Each number is 128 + 32 x the weight over its row's rms, rounded and kept within 0 to 255. Layers, rows and columns count from 0. Numbers have three digits each. The size before them is the row's rms in percent of the matrix's.

# layer 3 attention query, 448x224, rms 0.142, rows 127-157, columns 0-111
116:138180117156123132115173116195118122160100109135199122085115081161079153113082130149165145129133148109097152091125126115124134120154109160097085167152099107150127133116108115159140153130121100166098136099070163175179065144100164143121115104090152179110074163139094176113122152103102184117134102125139124180143142166087193115119188128129
115:139116143149162139135139173098165140094143210134129087138157046136103223130102172136147150114155171126141073115140158113096122134136123136162112187064114084124068084219150096153129156139220148090148116135176076106187130150146083088085146099092072122128190127116127183167141147089164193153104134142107154120171089118096114072127150157144
109:143132115085121131060129121189109143188168128138147088157133166123152170122109115239088157127204139130132138148167149101123151162181141174064102177136115114113144203033194156095083095158132157072129129131132152160142162125144179121100132122107077101137077165081221201113146112105126105187113138151150116072077122139151080162177119137093
098:115134134098130127118125132139100130182122121140134134133140184145119132133103141185127128107121121136106133146120141079158195095114132229137179128099110112132152137084172203071113104114199183142125072157171156113101131098164130162147147098089048137160113097112153152174145069137097127161133120134117117087112140155130074150121144163129
111:097077149165115126174143175090158081101116177078129111100136086115162107173133129091142128188077118128149101124121119104091090106075113067179092110152140127138098123217078044165186159092135090129158163143130072088108124168137099117126084099186180150171187081145110098110146200093102143106170121138143134128143108050112179067110119085110
106:093066155139130137066167130078143107121132142105087131152127106074112115116110134133173116138130173153166114143176189144073143136104121177112121166178164145124112168172114101110172156147148119114138186093075042114178098128077133125115092127155191157140190045096211088156138170110094174106038113160103146081125141082121201164110168105133
093:115136158178122102193097132146140074079115157117170099118150137137153096141117119094163132149077132153144138134116111080135094110104093051183074045153143072120130091187068077119180122130074104107137138148116120152062180185136115139114083136174145047129099136122129153115153142140119142131142139145167142122096060107107174079062130129093
118:148123115093153112166143144109080095186138118123163168077093118108101083121120186138094157169140150153169138210142141127104143112157128154111121153137139144134096131139186072143139119126143135126100118104081127142148092133178128184084168113206152128151160063107163133138092109179078192150117119130193162095080122190185146157118107072126
107:138140144219114152144147155152112105138087145119183155107131132083134102144122146108184164134140160117155136130126104114112122091053060096139061114114115057153083107157084116092172169162174138100112153097132106089117170155173099127061054110189147153110143075152081171177133160094115237139103124152169143116156091067157160126060161089157
115:108105104129124108099043132110171117102105080117083138128109134083153135126128088113197137124067125122129120116168179161085155119129110066090150110157129130108097101113162124094126140204105109106082092172146102143145099099118191099129120141189156053125090139133141121125112158133098206151122118132147152100099052168176145072132133192106
104:150119117201108124155183127093117117105095162105188097143142125166171171111107105101129127114095184071089129121104110119149111113125165078175110032098136147180092146123085114115176110140140121158126121116110099122131111146104064107121086159174173163188109117124169094183137170114151084119151110119134125160123051098097142059086110081163
095:158147112136132120135118199124128063116089062087169111153136156121126095149129126087116159155129067132144119124126120154129144117127166080110071098120135158153129193087116092097125096111103181156198133168113179092098126130151106156096158085116115139122136200162137192149119123153087121192201202098130162149117144129057095156178158111167
110:109120118167092133114160137165089179110081157103085105106141204106167122181032125099141127116175133088119121141061142160143145069160139145051082098150109095135112101082049105118101090085143154166170047098112104155104130163172080078111131118144143155033104127168171123099175153151160117089084151142133096104101140100128111169166137132139
112:081114128064153195155107162128143106098151172114138078146201196167117160114142139175121092146083100169082171119151159057070112152164093115135084126120121148095164152138184123096110097149090096152150129151119169206110129097117128159095109126077116083158147186194150125087128098123157113116126115117097134156066145182141135114153090185123
104:086123157091139115066132147101158101107133088139095196152103067150098121121086160083126078115079076135130076133111085156130160131159103146110077141159147141129124065078079119126138143112099119158124155122110110099129135104149153118118103149128118105074134159122195175105147152111168173187201103078124116131116118136127103150157146112197
093:141158099122155137149123119168121095165089164107085152144130078077098123147074133123126124132176163115119101139115108140120152098087121154097147105104094126185094140151143167090076155161174104115100100102173042115173062171132152121099117143099104077153080158063104133104062172111140105051175160168114119143119111114144101104114157101114
107:141225109165128146143136075109078174114113129131113121082160090170145157090100113138139110115140192119156134157114083179124128116127118122135174075144137122073154203150138174093160144129166155094129153062127163113110125174166088121147133121132083139124120149158106095110087119137139060098118144135151103079213129167047133123098150095119
118:097160187076145120063165147149103113121145111108073128114102156079154104067155111197141155077184116132134147120138149125110137165129095171096142147189103082081110149028168204073137089147095108112134078105150089100172151132157145124135136122178127156076064085129139104121141146160095165162099175151132171102037136131147083198140170152115
105:125200116097169135132118128163088142155116060108097126117101180122114045092188119207110160144128125163100137149133114138144138159173144108098163107141151153095108149030167145120128125157042106115139120126140127129115155121127189161145138161134174145109041154120148158110124153158115092136141203114139182157034208112126115170118141141100
106:108128116080170155085130089179091131154068079121101090111139217140126167108128089183129150114150103153133179129093101144137149123174150184083143106122107099102147177024142211113075080148094131131134105089135125151146157156160155115131130129132129123097061192100175182095101096125157094133114124127095131136092143147151062147156169159112
090:139117111082124131075184183129138145090173140115010138134139182143135109123090127147141101081131102147084067113181137113091156154167161166083135172088105140120104183134120134089104141116162142123118108120140174110082049092170091140141140098133074115148168074143121112131168185123103154145085155212115151129109120085113126163095122184098
101:129167120074120113085159117182147140124147041143095157173105131124143129095167130182113122090089143122112089124137137109149146177135147188132111135080097111141138164115150203158116142135126135161150119143148179098085093057145146149168178103103068188131166119132127125122063121149127131158152105173131087137098151125154059210170168151088
101:127120113142077134164149108062140078187130163111166082126149113101149142148081174126153106186184161126153180158155102127099145092047119107161132136151156111147115143167125067095150165153176099120125171089063080098120148191124097115067078151197183177147207084119106088158182147113143149115106070142153132147151140099127165095142116072143
110:127190121105104077135115082119113120133103139136176056131140109128131109159139167136115130156215168104069127176136045174067124097162168132090172123138151141132129095122177141120136196087137048096110157091148121147181121171122104129122151157145146160123098122087061096095117105119122136047121097151138118150076105122149136093096092117110
111:157151116135105081110163097146113097162103119109141111134116118100068083136137146162110168127189167142130142177145088146132118093153125237084167144139140138128096051108135127115115164109168116113134186104105174087188119086140134086139133157099163223098149123110072131077111108127067136047052051209130116128148195133163096158157104120154
102:129119064093126115109148089092130182105129117117136134134099070087128140148135106099145131152153158086142046135109107172156165110082097117119168114102113130196136084166208122129168151091161116081166107132165108122131122142128152124166101153146184161141050126092124140127058101162185153057078072161157196115098148126131060128127114060116
091:143145119116135124077143156109143116166150087137115134146107136099143122137105098169104124144108098125139115113115112153130160115157144189131154186086082094142138133088164133137101116125140214109117079125158119076085128100158187106129138096166156179049148111136084094094117151102082180123135116171118116089174181149093030198195113110117
128:145155130151161112091150154120142157172130108148074178122116136137138130159110063082120159116089134111162108150132077183115169105167090109104133135130107103110113091124161086084110194106135168078139129142163130094112144112133153077099099128160136115070105125100124094131098138111091166094126148175110186099158165167050067119141145120123
111:149184143194105102148083112170144118175132175122100153159115158086161116124062108090117165124162161176135169131203144175135141173097091122080121129090116107120101085148109167061108123071172134127112109141166176142189113174159129101116139129115080082096103162080038137108107143135096076097112151161095155122198154096159099127124100127067
109:160111131169173124103099132097177136042188078125083111085163157130141133141192097092207145104096079114099117077114150104113130102056088111114143157140127110120127179142176071097146153145110137124128184161097107134059199093160115118116119129119144134112105053144138150157148174128120169230159180170111143112170121166074125102140227161077
105:157081123156161121128126109136130118152130130103192085069151105125097099120193118177109118136124137122183132132169191080173081132166133183135168179128145104139129119140118107168140130129152098111095123080108112167065159085080151142131111152078119187102146106110159114116139095152055123110109129148163135131108190134144174135097169110175
# layer 3 attention key, 448x224, rms 0.143, rows 127-156, columns 0-111
120:120097121133147159128126131079087172112126050087067150167130101098135090195190151128147116121122180174151099168113164103101150165131153099107096117099127161117150098128180122086113089133157133086128154130121140162019081167140150097184153086107176145170136113158134078097131117109079113111117091132148161081087098166128137143137119143148
103:145140080028089176141108135125121052149083093087139155133119098169132094116130094116160140119153092135104075194136080094108123100126124094137151070125096143115104126150098152163118146119054106125170111079104166153114093106127187149135119183132160152155161166164156179105165118177140088099120135097188135141131124121158094136155173179133
096:121140106164173087130154132089166102187121100163132174134142122170132070133151148169137122092084141126187168129091126144147132101090158123078143145148167131151077107132085092174108084130193136111142141103169103153129088167177096112152133081107134082169113114071072152130138163122121148062131152146049158155133110111086181120135139161099
107:143113182189135155079156138151145140123140119159132163142105106133144098103171148165195146069142137136134179175110116137151080139128155174076096072205183193129122116166128096112117130129117135084093102172152097190123081155217123131139163134085157110140159150075160151140135163130117155107091151155118147129182133071104120102143148170101
086:044173094085177192148102178120047079118193129079095151109137136117077130093161146146125121118111148166153083088082147081153099117197121092160120139111101153136128160144129094129105173119143118125121140131088155117150110145138137065107107121167101160163146077165133101179152052147137133111137162094119074115146179202186131121118112073160
091:119080141163138096205143144125142092142170169120175086134141132105130124124098148125132082106139112191116112162100122122105091145129137123159155139163142167124159096152095065100131153063150108110145127114145170131169105130097126109132170086146036063088130138133147148079112084104110191113108081100092159103140058137107122038133110113118
090:126142121095183129154066126106086070150152127121120160144133114129077145080145150193117133128085142157110120131170119097111110131161122134132161104112167157137106140112085113137108132074130097158075132117080134074140122118169150085180109141250130147151139130144138139104126066152142114140171133203194057107130154170217128154101103105144
112:151060152150148132116145092131115154138097137145113126142117059103116123169165151065109105129094139149171164099139127139088105156184127129151144072155133121163104084160083117097107119053122106138057119190132199165150100144140159111138103136201094094083154117144125126149080085145118155185097102140114081157146132128132087136096120198180
091:172137153123149141126169210133069124094151142147098151173104050110134141082126132139133121056121158081082190125153084207129060136177069168117153110122160125125091116114117064166142100083154082085157159161138159126172112074145147178131173080162140129138122097141156087099083101140139180108109103153168100152094143180137129143127121183098
104:088030183168122088136185091120111088121083155115143134116126098112054168126146173140105121118140116132138144149173122108133146152161124168121151177147101112114130121111055074096097088075155076141200176114144146088163090092106127126148097106143100109112149080145116143154104143117093115149109065160077126196087126155154155142111121115147
075:186131140118170139129130185122083156089174148099103123152103087115110096060092088149151144062135084188107136144211100138101127146081105167113086072103126087123082122139136112132107186113149126148161202088087102071082143158158141171148130125141063143151102141146106118097089174160126157135112103171152149087097184199173134117152132116106
096:139094155107114117135106171131103193112163146176116147123113096154131143140114106078103046133191123170090122110171141108123165143149087173160129110120118068149106102113135122125111103151144132170151129119153162121133142088070175136111073108176133131134076137154123157131122170137124115156124059142189131171129128158136170100097129127152
120:079145124137161098126111164113140108134196112129151126152122131132171128122090142175115148124105103094162128109113164129102138136090122159123105149079111113134147191100172113118178054196088149139096147078240075114122142155130133148151161095055143083193110131129175128087157076094154086139115141150163128127118063112138161077162103089131
115:108116103177089141142121080131159097162103139167050168133092129186065166097128133171141109147083149125120168124088102132147165142096140104116129166134089132156113134101162102134145104163147089163116190109171128098141129106130196171121103175127133125155207081157111153133141207156114120055139094144104127101088098114071153144110202151117
102:151077172137092119186106164095135077154130144136183159136104153113178163183145116161106081099178116139115098138103121153120114184154087112161118092132073116160096110115145119089140172079140114124145162084146175157199188042121145153089127152173119130127165185164144122117118099132084130167124086152045206127132153137114111091087127143110
101:061124137135128165149159090165052155051219095089087156127075116118149100104109173081124159113136111167103124115108198172130138089111094089132092099113138112105142093127105185051137090140117158149143141121129049111124109140157092143148157115119079140119117202081109152119130173128139147173109128130185141105129135090128143121124138162115
105:158133111076111156148164131105159092146161103121145093145175143128131063141108116106118133170088118095115145131120133085120091067095221185099135153184161095119129097119110133117121152130123110129134098108107105100113105123113115127096158090133152110114153068137088140080157132120207107088225132118146084088116156191140103123146129104191
109:147071136165140130117174110148143153200132207096148159113103139182116115166137171184109150114121147117104132145143166135147185150104090143179142157137119123114110129126068147110119101077161092147113142169141153189150114121140084148116127116134138127168148110121047172155107110146169127119133090126145119099189097060176183134040101155149
099:116075165148085065143075107134138194095116129211156106090131090126206143157084127124120110135151098117160153123119189170087166132093117210092122154139107091151116123097138093138140082135150189146122077129166141145106107132098053207122122082124083120107118166072155139122155198076122115158162080131106118129103124146103146142090111149153
089:169105123181067071128155134149157194087075116179140143140145095176172110090138107079148173173135116090118113182142123150097155114105130131117104093111148188154139114134137090140150085198151149147126121106212114094103131153147139179105118125108132120157126159097156179084152168087083213161165089161082098178119106110100104114118130180138
102:084133190130132079160159137153130116174211181129187161133098158097161128073140133152162106127122153172136153130102117166148127105119137151085138174128120092133107142129176086169128039142106136120083155103125093138150094124145118127127155094127165189136160105100188121133139134059161144091139116157156148152181114089111146079155168068114
088:116151166135124164112149173119117159091116116133162131106117174138149114110158140059168155101138116155078137181092093173130165107157161147115083125130116064113141114116155140124117094142155152132117107206188163166120093171131036143078167085069110187067136188059152193127142147109137117161130134115150170146121150123045161089147098128125
085:150103095127155133140145150140108150141159124156109075123118162101101067122092109159082160107074131126162147100142120106122098110173106123109138111196149106059139137170104099148140227067159091117115163129127133096124123154114105160143151145136056073106093107115098057108132122137139174137107099144154128088138143116171133191172166133101
113:105104060139097118104136121132117138100113136135112108097109191059145062161172102169140184132110099132150115080084164095162171064121112127100139103082111080130166118114111213196073136156108098120121204128113080086123127116137158185181121143098090157099109119093094082114107191104145132156134096148121143105100163096186135133189137072089
104:124165110144132117112131131096151170098153125178149065146154172139161086190183138067159126127174120149157092129038135110171172119113149124130124100111113146109178183122197206126141109212092205098114134127109081146093113150130115111105134123085147176100131169089171148178171125080120117129106180074121199097144136119118146085161111128164
104:089141135131112137080109144164130079090143089056123123071104200109106070146124110138088194079140111114168069152104168075148106128099117101097108148116091096113160147117120172087140173176117124094079110137080081125095113145117072126117169129084095154123207094095128147104147150115131173149155174115143149153177133064107137103126125081122
113:102156190164142092136161134108152167110187130147149122143147131138172118163130157092140134105132129178126149145105138115153168142103155165088097176162176110111143198107181124084148076150135179098078104155157115208099104196156101092056136090043133153134134172071162179143145164088116117151114156108144128093162074096044154077120071141140
130:079108173104127113170107097133162089111174120106166155158161144164120126182120167129128120078139128168186129151102131103154148113101153149127119184193151168079159187102118056050148127041110153158065115117109092174164135136145119076059103102116134116126178121117164197116188141113112132122170104132136098057167088103107131092103139143151
099:086145083098109102158105125159103119110134092108141148103206156127144130101058150083124170162118150094127115135112113106146091067122204113127177165122149162136168164136090089174167128125123193122106068120096058113099101157118064132105140112143138133111123093110152183132172125121181111141127145097124102142126124080094118116127155132167
113:145085139171119089146176116154163095102131170118109127155110104188066169103100135118084072111093149111137190111177118086156078158146133124113183217184115149083138126096099087149140113073104066129184105151079141115120057080126120097133139112151145114126136047146142068121120128098110127090176094157127105132118135168185153177080097099132
# layer 3 attention value, 448x224, rms 0.147, rows 96-127, columns 0-111
107:067129142107109103116146141120144123129119113109140114120111192112125057134111097112192129101133073148128131089163142154174088110127089136097158218157151175150174161175091149091135128130137110108111145157068109132114135124113149130117103189150164160123154100143122106071090147156127113060115035175140142107130139110176144117102152160127
101:108111115120123132099148121158148065088105103151088136166081128123133182170146134115126113096150101174140102088088127132057135175096149136108115115162107102111141154043113103142169166102122141138187180109160101168104068172065105203132108101113124098117159109124136171090061167133159085148106185110130078083151148117120116132154156052194
110:185183111120122134121106117099130155107178151119155156139155091152146231166141156134127128176132109162114065115078128086124192088216056110103131119136146185122139145098190091082097181063194132178105157112114106130093180114119220091109144124128133147117167128169101140071105146178183071090125127195127144163122081096106113081179107163097
111:128255108130101095177130117123096137157107131138132128124097145171176049138085104179124125086138166108111092155191057116101107115131171119105124138126160126093136182159135157133102090132099119167102165137129113126112120142087069125143149161062137183045154132139191119164126125163149133171091098089137133118154146124133218100104141169097
105:146195084114137101131078145105167134091115144088140148140168143097098123148160135119099130136146140141090123137142145152138137115121159072131152140148116151151138099142109141124134069159111125146076063149117057033172096096148170188101155094113155135123157165127097154101115110093132151130160140112161105099170107104130088118147095062158
106:143127142145162050182136124053132170126129157127159110138117100080179068154118146112146148125121114118153172118177196098140206117173188117113095134089059133149146154121131093109172155132138088180134082165083167081142172047187122130147132167162085093136059174148111162187097168102119091115120142151143112148088145042094145156147117143115
096:148143189135225150106096120124165191120103029150127168165087139059135112081142135112135165092137104149153066103123139077121105128126157130087107079161158125137111139150089156129108164119136142122147140122083072178069096160114127111102105083125122115157188152192108071101103124111104084117149147085093105140132107148103197156142130172116
111:077096130144118118125103142088103120133177119121052193120163138103117112101144122116126128071124145140189129104131098113147176061140137181122174122130152204145099178117108139172100148132120076140148092172143155112120037141158113109172138089143098013078132121149153139099081151152147114095100163066188138117108108127123115132096092146136
104:102094086153059072105055147071130072171133084100125119098111094127110160124172141119053093102121149130123124108108161157140114114149136143133057126140136113093123161117100074091118070137109080150157191087131133141105139127172129142135097139070162120145192115066126138144162130101147165115134092119159142111093070138088145162155116110088
115:100132085150083071161127145097120075135109133112182118120127162135122154120107095115182132130143129115138118123111131103131138122085030141103161153094106127085068118095094148130184168115099137115127126088169125162120178113170122096105119079092120068202106104150114166133081068134069150105129187110116139111084138153125124145096137108121
107:115154131120128117114169084193095133085143145118156161147130192112104124096089144133140105069122190131132137163110127168092137160145093158157148134129095153126155167179127127076123136132095142135117144117145091109132176187124099108096141117069131155145086123120114074139111118149124199136110091130114130150131155172146149124104072206111
108:121079062113138112119069130107140108099103163162135159133100142139099121128134142159160075129144115132172080124160111113056153108152101099075129063136149147133116157137041171139146101087106137103128108126103132128108167131072130162127126151142068130103183119126090114156134132142124081119094139174117153139189116132156064144201162137116
109:128143104131154124169138139097140095201064133130145154091098168107163166121155089106145124110100116097120133137139158137120100138152107181136114129114126128121124142138118100106120192101157104130124173134070104099167151093124096148153119130096158140113141116118062221154083101131124112118148155184085163100134115134156108218083125100055
103:127085132107093130125073161114174169025119077095111122104127116180127084073119151096154160147114143125125173078151105157107119078175088187120126105105108142103122088107138095122055077170130131138116099106139189111136090141092142072081083128128129164099069170160129142166183069199096119142140110108190087133131108119120172122148115125139
114:154140126136111152118090093153149112112173142174166147091129195118191133163126138069120189134151122108091151141128092167131109190227132159127164156092083149120121146172122127082123108126105187149164116140149067072198199156101135143106131166097147120189161141114096142104132101132115190111150137164093100119185120096163149181151133123110
115:152142126130152119133152135137101099081118176087155102144120205199108085106150130045125170111133117123106141142120049156175112096110193117136138120150139105110172117070158154165106112174138132093138141114145083090123148116100110183143167181151146158144100164130131100136064056093076142161109077121142126128155150122117174162105167164141
102:153164129146170174142191133080154140140087154085139151180172142143151069143118112169127120138131082123105160168138125157143136158144111086103147128097103107144095188108117076143104079144161139096117142139117065144083108080085105188104139128098134079117069232071113148155139097142086081095149154101103185145121117075189104148135116161088
110:150058105086074063114125079124088140055162186093104119187080071233139107131135155081076133130137134107101117175122091116150119082113137109059142170147077161108137155128214080166130126088093157084125137155171139122156170110099080129138131100170166172129158050069126087106110146137097105143153138126114092128132146138120134135142137154141
110:053085105158170083156147111161154138086157144180089094081094107080129163151073084179111092207119126088132094210083140131179150183145117140103089139122115128103169141079096087098097156087143138142154128128152171149046141095116098128107129139174167140125094113148189118114154134090079150116110137160110112128115083128101181120109151139121
106:149155165129123107202139164116151085084208141049166111114165157127117122122174142159130151128042120123087132136166137121069126143170128131100124146147161127126092147220142135167164122142120146098118172122127136071126127075177158086122137114178159155090067097143183158155146098137099104087134119097147164136168115163096155112153097061148
112:136179104139121090153128154107101101100164193163132158194131154068139076102116097125137103120121143089122120114126162135128128160088127158085114134157128145154133140114204138081114100138120070095132095123156137147126137161078155230111095128122126107082121101100116137144114083157150128120090146083091127209113148158198148137091114102082
113:163045130135165119100160095123070113127171174089100122182120147151057124110117173145200162146151145113079163137157105115076177119135155087119123123141191019126144151119128166143137132147158138148143180097171115131127156088134140087095117084104122135127146159175065029103151174133132118167081163127133099112086120140150133200130162139110
107:077152132095122131141199143131133053129114101117135110123122110116092134125156085146159193126072130140116169126102179182085103125129116124199120177187173161125129140132150095062198181076118159117129096096143102086191134131183142164136127084212126105115126089089092146095081135101125161174154133131125077142107147151160113105113112127165
108:142127143164101120156144116106156125114152122133121155147113127111123219065075055137056102121119153102100111138144142157112099109216132047121155119103111085078102065097153134175073174100148079219153137138088126082143100130107052163092124157181126116171106062115132192127108098112153124135162151131176107148125138146103140188115162128096
098:139115101166094140133118111131131120138195081123141140114183133157157167124102119125125087132136156081193140121136113149134119084167181103127123102192111129119095098095115133152084091072162151164141115098101090149115137047110048122159114128127075102094069087138140035147082123110122188109160115150084084155124093151130163126098153151090
112:093165154155123112105118113141125178153073082131107087124102102110165100156106155154145127164140138180131131143078180191116112132122125095124108171146178122108147144094068143133224147115154144080166146136110150156131060156125086137142139149105083120126128098195150144136145134161115162151187147139129138107090203163072114115121134145103
103:195152108104107096128118145122136143151073163126099165126060147143163131089139106182188090142177137187171137075121110164132170099065120125140189117152077149125138081125136139150123138017133131172158060154119095116146110142099118143137155148130127120161127125133099121109108138128128176121111131203141124150146107066146094095061135168151
105:054125161142131139160084127110108138091182200124155164167083131134115117138142146153120126162107091229101068142142139157075141121122131126159146140092171148160134152097087133107168142113107083073127164114105093152153078182219146123134132120166128058158085117190050155147135110077153127176117115153144169120104103118064103070100134126130
108:125153131136162098118098184111143077100135107143163161160124139135120183107095152073159106132187129184133149143129099147147114093128155069077153087169080157140086120141142171158084119139149136112136135127133129109110114108141092114104163168093084138108214135153150104140100157100168160164118096120196147205097144140135149176113083163091
099:089131065189145115162145128158152101140133077163135101141133128122130080168171170072130124077151106090093123094113117153217144144095114168149124093115152143153148157129149119064157119137085151123144084133139095190094201104133093145133097201166133104128116157131131142104140173114101130147174112203167101201151080157148189113099105124119
110:098152065168138093098131105209179074140168111161110098131109123071185176117204153115137134082130145143125118106118159161150123139090103120113107130176093173112150105144126170139168090148156153130191164113178099128088167113133205152123165088117151055124145164104084092090120137108075187133089093098156151184140138121080189143112153128098
104:102112128161104131132116073167186164114119091164086106177129122110103121171135108110110109113167117175082134106134099106135150139164186170132131050088115100110132100148063116083134109147114128127123103116162183068113097151146165173153208172176117065145171138095120111103083148135113183194122166139194117158166157085187110088121147118132
# layer 3 attention output (transposed), 448x224, rms 0.127, rows 96-127, columns 0-111
111:138179149109152143169152135134072169057169064145141175156151152074120131132137094102138127064132127073180156087156112126149090160119099043077142093130126143112114153116104151164117138163147163181147082180181112136063136093121110117103105138093037197155108168123119123133169140121139093159125188141155120147114151133071118189100146129103
100:113114122068160115107130159112144122134097166108114120123111196102102168093124057213144084114138044148134106127142084145179174070125162100128128145103146150109106082117091118133113142112102179088135097103128128065138177115030156124122116145142148151194139153103147136173125147107135053149147096135157151141114120139107138141165117105147
110:136112110163125183159165110121142121093099112148144125137084065121081200058111181177074134057179114121187079203155167121141116065149132121091093123137143063127099115088100170174165089132141114161177109105145076182133111153109160128163120093134142155157126128141116134170155052099120146204075133112094083137090148142110066116136112118171
111:104058158194179108143145112149143153107180186119122083170184112140114140099127077106120152098101145083111163136162102129147129145158153176064093132091148139133163183094149152193122139192129128147144202119129124117164119138177159140145116074131156175160092085153121114129098132115149162131103116118139088118087117139113171095141109177124
109:167126159081068111191145164078123122176127112136089114121104141019138139070109165106118191078131091079199117162113100166105170195113114127112103133152126163199185149124143121077145122140156146113119111092075124186126087099099117149164108127090157155102089135100164172119131153170135125140120125099151145162158155132141159122145109078151
107:109097117154127178099099116128135099181197143121171143176133169120151182180089159194099103182168126158158141137130156183109099145188087164197191112157102090132167105148030100136077120120089154141104170135136163130129106132122140132161149166110110156143137163085063181088144171110103124083113103105159081090114164118123089157109123121103
107:128180094151143110135131080201101096073161085138136153109093090136113063150128093151157097131163112108205112170097089075100106101144149183130124147122151167148129097175127111147142124119112096087085133105213114143214044128097102089177137079157099133137168149137123098106149071127162098090114130114151078179139171092164092087093104127164
111:138138131115166124091164125152194101182147151164193125115133096137081106098107192071126119081108110208121091084110121125118155174148163129133171124141137164151143114180188057145179135182174119120103104115146130135139142116077141112139126118093138148109162148097148053068110112106158128111156111094141035116089162095155103108114173149164
109:134106151153131076156143112111103170089099145130123135157152107136109086150153170160110133178110121137115136141144093151127144151086090101168131186164117147082130103103084122098128062143165111146114055109087165148169126169090150145145088110141137095092110071143111144133088168089157095161102147159116077109107132180171065155097164099072
113:121090126089127103122188133117093109084095109165116137121102139079088024101139171115182124138074154126132107136178179072126145126148140173136162098084136130097190083143107125155064149155150190110159150141095101144140119114149126166085134188161083175164150149116111150145140078147110132109192086186148145070109144137142091111186132172185
110:137158127104136096138135000125150090173112147141106080133104103118109153159084133111122123121103140151120142151107076180103121121084112188122142087101133146139175128134126161147075138150134122107180101097167101145149122103180079133138123156174136191099084120164110090114149122118173145130121104102071156166173117124142134143083139135115
101:172116139128102130085189153157135132029065093126107137176123167174130080117149133146086152189127162105112109126151150137138112076122149084172144146128020155123139167096133133151087137128132175123162077079132145128109133141134116121113185113142120115088138158157151155154171100102148152180149149131083104138185101102096088117075080158129
104:090125087111112058152104206075124136063136166130070153179141091107149154146124112115095127140129097097132126126108105104083099172123169097116129124166131109149157178140137125131163074090124135152115129144156168170168117156137122136084123176175142128158086075145166166143212107094096125130193129141124095153133113167140170144133180124163
104:144105116121160131106134185114135153130177060159156119174112127099104057186149137100148161121145092179178133110115133108082076091153126089150167203106170117144105109161087140128131136073135147135138161074079061118070146160145128094170134065118134120146184086106140118073132143164105052169104117179107119109131119129161159090090157125134
110:138136092146163125080093152069062164089093106132136152124162139075179119066132078121111142098144198110129121112115169172127122090100126105113202105106158089112117090092163128133168180079168099121157114102085153148106153118152059082123094087176105153112092211125114153125148169163204127160117060116101134147123130202095112125118117140162
113:139124180100074108146144065102086166126134135116113147150158116140150133118164108076171147125107125131105063095106172086098121147099093127078128118151174153159123205147099158141115186162100129092125112146123126168093080191141153099074166114110146097140133137130138121124090154131141113138118185158147119138087088193126166123120144143106
103:112098102074109125149142106088117106131146122124097145136096201184136122152048126105097120123101145114097119134163173185075148125152073123140163174133138110206149123148206103134092167051122137113104135139168124103137050171151144157116106136158112115119095099164081165136156113085135103085130085111178124126085127191074099102150182122117
109:066154132086126095093139110113179161138123108147165148132141098151113089092111172161097132152136057110127124099196169089121076153175175177090076127084136145067141118122129185162109201123118120083098125128110121100129156146099100110075102129126108082116129188106105170117118151098145061173091137124113124113136079172070147150138119101118
108:101075093134186131157135175120115164129139155128104127133111186132158127116082077128132143170105154164087096139076118127133166090105125154109110128142183114085138099158099152083061162144084157155107111149078124101107102114153127145182201121121101180141160125064164158158133131142139131139065153102058128149118129145184162157146147152114
103:128112104176085109140161245131094170140123118134195090100105149110179121144118147072201184089156149092082103097159082151104103157161077153121107101139110127143151153153102181169164168091125080113144130111095139173172110174105125135115085097137115102161133120125146105096143134147172094171159143128145140133106130065105144097138119138163
114:133088133096115095112173135089155109126126165099125190161144150130179107176111127125060120132141158082167111161152102112072122144124134110087132089094186152144129127111065095101155123116179137125136144138113127108116110121089115110118090160133192173171129151055140186045129101111101117166058135156128141165133131145172185152200111092131
111:098111158118086095160131019108150112117134135129180150135130135079132091147162092204105163175098165143139087185132154130130144100043063123120138061172114128187090050098121143165106141143110095114135107139162103116226165202116106120066088153139122095090155118190168108105195090139091114144144165110099167127122109139151051077096134132156
108:199112072150140133114138121074140116135080173142145066190114075122159152117157121121150185099134110109117161143116179078105131176104085122115103128183088116155109090106078195112137116087111113109116086157116103117078112123121073111082156174107143121201072164069155091139118118127133104177166150100074112123104153125080084120132138075062
106:074065119139126087177099077099139154112092119117118112135087097139121096111156117114098116133165176148084182108163072129124083127175125128078105126140122144174124192172117125101160124073085140128141201150148132108102122143121169165128112115104187185135134181122132144221140155123158122162125177149143127164145167101196155110117087081076
101:107158116142146115177159183136175096087120108070065104107116064209155084149159144182134112151169121154068172087149157098147137139171145160092105175121159163165117112104174125184139127158094139146081154129125144111106110175136129145121124148129154091112143086129132161147199157143093146064195145119119130121104178120159192126173097159162
113:101119098100173118083137103108155103173159092085129160115129164109047131135193084213164133142133088082051138164125120154117127118112168180190176150207127150098183100108105140133085133102087127129132173177111104104139102097173086118165127158206171070116112118106127147140058099113146133107153117146160109142124157127120116126137173102105
105:135136208143140112107181118113112131152192174147145145193110131138145127116165196121097120094177122129139134104124133136128107160178158108123136124151163136161150136167141143094180183156109078120118104085123127090153050103132204111126100133122130137139183148185176123143130114126103137177120167193173121183184099136095158205107082086123
100:127125108112128174127087195095145108144200170133164186113060089090098114186192113102140157112070145071100112125148103109079116116085150147154147065141003175125185111102169143145107167137146121135121144213099158137165097121078135122138132094110118132111125147149127091149016148120122121152129088142094104117120147124159141108127110095116
106:115117134170123054114159115087164137119081062152068193109131106117062148122159111128139142075098083082063134121161140092103101135140156161104162146126146178143135180088109122112107190179103132143132144130135099120111149151119081144110150120049088130074124138163166164206107145145058154105205154101102108116107129082130131138122134143116
097:113123153152123120167139122119120113129144145136050135137126089135169105072129118114141043079123142138155143087128125140175077152135113099115156111075133111149104094101084105110113152083184103138152145146142179124106159166212129100142149137103103099174149156196156075092154191128117113126129127108105120119130086119187135146126188157150
110:145178101110108124100161173131153082112094143151109113064148052139117167124155126149160131117123173126144111071151109146173152133103157150080119143152143081109189163090098105132082186153108096138139132088147117074157095111154170162168131124154144127112093138130152158097131160132112127200128133153093112151128133153165122093147158080143
106:149110153150142145163127092098092143096076108173152121123078161030100128091083135173154133173204159111143135107163128073076081108110096158133123175130143128111116084152122071144142163090149115170110111120065086145171073177150094107143129172167145159108101136106107068133156160122154121161113097085073155130189104123137179162151189113157